config.toml
attn_scale = 0.125
tie_embeddings = false
init = "trunc"
final_lr_fraction = 0.1
Each number is 128 + 32 x the weight over its row's rms, rounded and kept within 0 to 255. Layers, rows and columns count from 0. Numbers have three digits each. The size before them is the row's rms in percent of the matrix's.

# o: layer 9 attention output (transposed), 448x448, rms 0.0485, rows 39-49,103-113,167-177,230-241,294-305,358-369,422-433, columns 64-127
# v: layer 9 attention value, 64x448, rms 0.051, rows 39-50, columns 64-127
o230 116:115203106127130138182114149160074106200129099101144140127101091094168127114163135068104121163125154157117085152116136121122134190104133110109135115110149107144058176111134129158111122114120085
o294 102:121169112141143135169123157217112117171116112082156163134088164132151161111167126057143150152181182175101101141120135097126102151134082103149136147093128112130100158132162125129104147100119121
o358 115:122183113105142110168113123117079119172125107106134167141107063062169126122140154060101104198135141180120075154160140128138170210101160106102117142131192105147047177121132099160092120138113053
o422 075:100160110124150167182120154181128150175147093147152111153111149111140197124165149096110170149118137149122132127109102115130123179115139171093134095111097064124079207163147145120115152102107126
v39 098:115139051148135099095188139116096126178138165255089122128126135078199096165110139076149096057059111129152147135127073163109117121134167151127119130174085159153077126136136108133158119131163067
o39 087:149101171126134101093144162136141121116135109089070095208146135164147156127144175129105144123106181124134141149111122112157104129097097067089119138176149153095095084065125144114142096091047117
o103 104:152102180104108123127101154146144173121102154103089141221109090178100167165214177173120142131142148149144125119129060134103129108108146090098120087156116149097103077087114145122175130117109146
o167 106:174102181097105124155105126137152156126105130111098140226104107187106143154165176172097141146146154133137085129123056133099128106087174070104112088167122145103092085071129152125162145095088174
o231 129:172106201109116119147117144157126128127088122112101136229139112186121147150172175185101111133133148129137131160120069111108146106130115073095139076198116136080120076040128131139160119067079135
o295 107:157088168153089144120093142135146159100098156096122107181102076190079123173213145172127137144123150147141136141162090137111125117100126092098098091141135140095100109086127146120169145090098145
o359 105:149126177071151108118121130142132133132107125123083153227174115177180172135138193158097105148136162116135142139080119101128136111118137067105137117196114154099130089033134132143149102084067147
o423 092:160104179126059131135083133147175152119111160144104106172105115186089117187193182166137146131111135142153138159143062147125141095110122089120091090144168134094124075075127130132171163097141132
v40 101:129171091134074143097149208116075180142137129156107108119120132073132088115149096118131143153176126122081068108151134151134114101142113123167071153207084117111147134176097169141117122185160201
o40 094:082091172126118118136139108111124082158170165113115167078118155122125204099130099154093158111201104089141135176141153181192148151140082085079103153080194132115120125129133105186115124121142083
o104 100:055055123090132163107158140105110096159146145152132125090171114124113192110151124107110175085173141090130142179155149160160162123104148061131168193094175161102172086134114141184098152120112147
o168 104:044049122094121156108140126123106122161144151161124113070173125124089201090158104113124170092168127092128155183157157186174149139095108086097159172076186116088153112153125148186128149131104133
o232 117:033033141107124145133123120112107094155164141158141141078169110159117191084129101125081156078181135112139140182151134175163157131105122085105132176039197124099134104148134147187147144127119148
o296 094:086074093129135148121168114125106119142161140167147113083193121119118167118138138110116167055182150122103150154150098170159181116101158070110188156059160153116171091150125165160117137131110128
o360 104:050047145109129136117127136116108076148176133133136162086137127145155195081138070131098178077150117065176148189141160144147170158119101099109102177065217137132121098154128110183145139136117131
o424 082:069095083137061139123151147100163149155140137131167105110224133197117128090126132103098149084172150076114113170180086156141125128126123108084150131105198104100163123122147139143134165139132136
v41 098:130128135140091080126135103139116103120152110102124172103106111133175190080102117150099191158073161134128099147163181104113126051101127087162058151127121161115165183103151200077104099128123135
o41 097:165124105163153145137158106066161105135179193099099152155127114115109110134181134147102124131153097139177165110135109098113122145094133157106188106121134122139179070142104128167164130172169153
o105 101:052126143157144139159152126122120141128148103116097089121147133148113145136171107076169115118132129127200102108149164131091128129116134089142182118122084116157140111122091151159135145176163183
o169 108:072113139157150131166142130117119144134167112114112098119140144138119155149170129088133112107139123151175116108139164143105119143107129081167167143143092096160148102110095159157146139179149164
o233 122:070119118154147131189170116108117159117161123111106107128133116141094151172159120078112117089108108138194113103146165120117120148094113090151189168113119085131147107121101149172150116166171156
o297 098:042139136137155155180103126131080184124130129131129094150171124115097123146165101073179114120118129162194119112118109130086123176151144100134136118123105116144142151142087153154150141149172129
o361 114:109119126163153131155161105091132163135186122118072115127119116127077155158152102096101113090130092114158142112138181102122106118072123118184205152098125095142150066108101119146136128179151170
o425 076:089169117123108115146149125122117161107076137082141147111127106076111112169157150054160127120108149159169131132153135159091144164157103096124114158170127163160143168121062110196155150113195135
v42 100:122126046087133114107145069139138119130142103172146133149123131075067097119146133132143085096212152130102128109136209135133070144109121122172117150033096122118112165101139132077078106211135105
o42 089:117092159107148108114104119131137122068172163105082084053164066111147138135116104133191102085099102143120134096103084144084186174126137128104166103059117158165124086186105090129184097116123114
o106 102:075116154100143121097095093095092119078145113093070143120127099113060092200153096162171120096054089134095186079094117114107154181158102152086197100073157159115097113192133073127165133105052147
o170 103:065105161092141118084085075100109116088152116101085145100141098125071077191134103155170109113050102131081182079096143105087160169166138152101186116085143168103096114195120096092161111108089139
o234 125:063108189116148118091098116099112135068158155130080130083176094144083112169144111155165105102036111131088165080125119106082160186174138160088174117091144153114118089197125068112185114102087135
o298 112:079106113105138154078115076135114126083122121095058140118135100102085093222129106154156110063065113127088158090102125110142156144142116145111173099073154172125105136190122092124152158110071158
o362 107:098109175101165118113087141101121120089161176137092142064180093123119105148127109140171090134101142151122138072137113126025157206162144123103157115113126155120100080184118082088182068127097140
o426 095:087102149124142130047090106127121109090151122135087167122158100082067123162107081128142091117052143140105130119133157104098121156107125163086175097115140139136133118179108087143143128070073143
v43 098:040151109085122095150204104138172112160164121134124147184162105155097133105105143108099096095108103117169149120090054059102107130122154066114105122135101185135080138149146172129109130144130098
o43 093:133145096106152153078130148138116100130144107144129144044085163077122185116169162129184149170204135072139099112074160154147143154132129100100120150141115121143100070113142130117128140129136110
o107 098:138124110142104159095156096127106071141135131104113145088101193133127154131140138145144106194150187129045019113097146131128135129129137135145119148158121111058126081142131098120160191108128138
o171 106:133124106132098159086143104130094073164108133101120120080112188129117136134132118159166100167165175155032036117093152148143144135137124113153123152169122098077147071158149089137141163089124142
o235 119:165140100122130161085155124125071093139107131127136147059106158119108157125142149123181107166184179155049034118087171147171160156117134129133116144153115104122121072166126089117147149112145120
o299 094:158134104105093154108178086117088094116135134114124143117127135137175143126112133116149100195165190161074037111109142135109117122134152159192099179153169155046141099156122103116157152087138137
o363 111:140128100110140164066129135151083111149134083134143125055087175104105145102161125154157121147173147122109070115077170153161163162128125115106122150161082087127121065148126100111148152145144170
o427 083:136094130143105153121179115078086111142175126161154101091130131142118154114120156114174133154169157117050074091160138082113111156142132131132125125186172185052136101107128081150197122141143129
v44 098:133126168200130106082157118144175212131105154158184083146106140121118100095120155112098135129109130096069164137156059115081100167070116083111116115108149180161102114107135138064137129003127127
o44 088:136104108099151116114088090155080142144096093116115110118128162103120147138165104126122112115140122107112136156105122102161076148120084096134085164148132062108160106158144129186117133108089103
o108 103:101059113163216090137128099183095144142107116141077089144113097097118131109140116131133123131149125130123137167072095184167095175108135022134071126129145125097151124126131066175184096118097082
o172 112:099064126136201102135132089185098129132125096134071099143106079107128152100146111115129123149125129130141135156064107140188077187125153019129071135136147104084163147135092080165160129130114085
o236 126:120074117146178112146113080164111116141103077117081080131126133120128153116162098108132130134121135125120165162075108147192086172094122007159083147138128107094166120140132081182152136141087094
o300 107:117062151181187053132097107171116126145128147128093117155156107095113110086150129152133118159130121149108137152099096163169079178092133053119066141089143127109186123137125090164192101150079086
o364 113:128086112108190131154126061166091131129111071108100065094094143118126160140141091086127117095163162126108143149103123135179084174110110066160089133190137092092140102152125099195111145134117103
o428 084:167097149172180099159122103160144141128146146153112131122163100124137129122164152129158127126119117133158129151126080156196109142119106044153075119129108147073194123108114150158195072109140114
v45 097:140078120088096127149116123157117144112128130163085171084148096109076114123088157123150105115206106130069164126111117125128139107123083182130187147114080132136109154139114117125061171153120063
o45 095:159151147126129128091131120110114141091096116100161121141121080135162047129115064138116100124122125085193099120100118125142096161098089167161144141183135109137137109122194125128135134106117101
o109 096:177136152109092149092163154087132145050093130109092127141116157160149093189134084128076075148110157086120135147155083122160122123075078172125127162162169183191158141099132111113131123134070169
o173 100:170131151134112164099155172116128165046129129100122104150103132169125096189124051134073101140097161119139132134160077122132102140095075129114111149155141173162163147104132152111112119152097172
o237 119:161131149133116151100151161114143139093105131109116115166107123154127087193137063116082120133101178116165113142170091114154129175079084137131123160199141148175142127104165114134096144130095146
o301 100:162114135121113135105176140104136151051111144087111125109133153154160106214133084116098092154076168113124130162151071101146144095088111132138111157157171181196145161137119093142156128149089155
o365 108:167116151145154174115138129139118168109123120088125122163067101146128104171124084126109125118125163112156080121156137157157100205073069156104110156196117146135123136097188142129093164135115159
o429 076:155110174109078128102231139164172150106125154119144149122181115101148089124163101159144113153074143074122104197180094080086158126148076120148120141158204177170128128094132111137095130154144114
v46 102:112043167212106104071152107188104103099190100147155082119131102149141167113088112107101155182160135136120100061071068185174084149114151136166153142078164130136157168075128184103159120073109107
o46 089:132132126149150121097156144091109129141117148088137134115085048125132123097131065113116137157085057212120114155143156164163159129151178123119116099119149132120049150135093085174075138093154131
o110 099:118144155121121128148169132082102151156145080115162159113107137123117137123114113123136091161064122181135095143134114139152149160143143139170170125110191102131096088158150109153119132082128128
o174 101:119153147110104114146157118085110148167149107107173181129111117118099143125134100097131072169083127187142079164134139152124167160131169146164178123103186138109113106135144091156113130072105108
o238 121:126142145128133107116193132089092139174126119085158170087102115110103144124135080089139075156082101166133098171157170139126169138129171129159170114138174128137095127152133080137109128098121130
o302 097:105151142118142126160154133077071124154114122102157144134141179087155150114140116080136071158088118141134079132149147133152119163154096118162144130105206090164141102150208099175143154119131132
o366 115:148112131125133117103166127111129138153170146082100160108059091111094100125150060128125114161074062200134095169148178165145189132129203158159140110149160143102054142132076097128092134095116139
o430 073:118149110104134150167161130108093150115114156122163129123155134086088199099118152080120076138103126143106077156157155146098092155177103093123171128160189136172154082170193115176127137098128120
v47 099:088115155095140130115160183148064149086098127120155129148156165182153136083133168145078140160182132143119095172114162157149107204118147133117147139096098136121095160156141166150120071179130089
o47 091:079145126137126067100116109121169137151137118178100140147098104141086184172106119082142160069159103205163123125159162099132142156199105118092144146178166125130151101043119071111137129137128114
o111 099:076162087111144138125111127070163119161060113095136144113056100164095093147104164089170182067156112153120129112169119134155079123129091128149133160128176120121071144053095068118125077112097118
o175 105:069153120103149107111139141057174115163083113114110127109063092125083118140104137105176166084158095190119108135153134127141093123138114137146134141143144110095091131058095058129120112108086109
o239 121:077143139120128097121132124085189111165104129126138141111087093166089138141096132119174152073173077186144115127151124125156066120168119157124147134156145135128086117019081042126147120136089112
o303 098:072163089136130100120107156057167133131085105123129129120053108124105092129127158080168145071115111139094192113157118137156081120133116129143114152128170136140102134079078059148164113093097117
o367 110:088150128109143101097147080122173128167137139152082137113090098176085145149076111136144145085167095202146084145139147104134131123172117152126154134172140135118125120024080081098144133147112112
o431 080:080126111155149121120105168058151103077062101081166106142101117122107139128121152074141198071120102201117147124153095159173083124171132145127121143104144131144073154104112061168151129073120184
v48 103:131102146121131166148144113136108141047113159126100108156128153189041122122131136109132110129129098122168070092122168163154148141125078058120201156106107167121128129144106078197185158187158084
o48 093:161177091157111165153125151147156103224124056208114090140115117204164145109136128143105186101158117159123086156146094109109154110152131161141127153089107079184121120123131149134165137111084169
o112 103:171136130114115131094148160119145136161117089171085129121139143172167170113126106133123141095164162151101060163122100135131146124147107161136173221094134154159159108112126171119138101153083118
o176 101:181131123113121136104162150125150119156105086173071117103144136189196156107121099138112152113183174165125079171106109129132140110151106149124160188089133143142159113099104150121135097145073095
o240 128:161143129138117141102124161137144124178115110174072088108140136204180137095129096137113184091147166151103090182123108146118150130141104165137170182093134153168131116112139140114143103131069097
o304 110:192148144087086111076147181094122128172129085139128138139123148158183170123113105135114156111148180138112093159116104117132127127126134144131156219111115134156131101112158142140148129134097146
o368 112:124141126157133136153135142176168103203111122181073090098096119200163131084141101132106208110165134159143090153139119127105151110141122175132139182102156128166105113128112131100145117128073077
o432 089:220189162126146186101138138098141092113164106139108103137128141125195161124075078109095139093107166136093106137129128120123144105111157144090162206095106065127133146097165160145159120127082089
v49 101:128105163139102185191144147144132135100136099149151077113139080135095094124135078124127198163084105118131170126186130070162154101133130059105174155087091179181118168139118197169108112138150125
o49 092:148125155123160129134094140074121142126161147134069150142081138105158116167149199082135101064161150063170187106110112095174047141118119142107100123129099095109148056123092089120140152155142194
o113 099:120101147148117129127126177051140135182136120133120139086104133149164099146120188082087094097173139106104176123107134100149048106147100147142160131110084132125105135095093119094130148129108170
o177 101:108087142151121124128128179072128129180135126140134116089118152135172103174147189100090089060153146139120214115102132115155050108138098148130181124136071124112140117134126110077142147141112167
o241 121:109106133129139116111123163072119131171120141127110130113104110096178108160165165074090080054173150131157196114106114096165044138128125167117145145128062127126147082142118109096147146158141182
o305 107:122125124130118113122105155063148138174139074143121110087101141114160111142101208093092104086148111097102157128103141123140062091148140131140169095068101102124094125105100105077143134100116137
o369 110:117124146143153144118129145097074148163149164122106099133088109106160102150149143087112090081180144139174204122115108093191053150093111155110112158145048131107179060136121110100166161173149213
o433 092:083144103136105078154132140095145126160114116157137148080070157169202161163149231066119096097131167087144166121125138130143033123154085126129163125130107136122116144131073094111137131092079104
v50 101:113115183157157152154138118130153140166081168192110127191083114159118168126124119053082111116113122121059070125088188139146135093129135123120087175085126144100125110091140167141185145137149156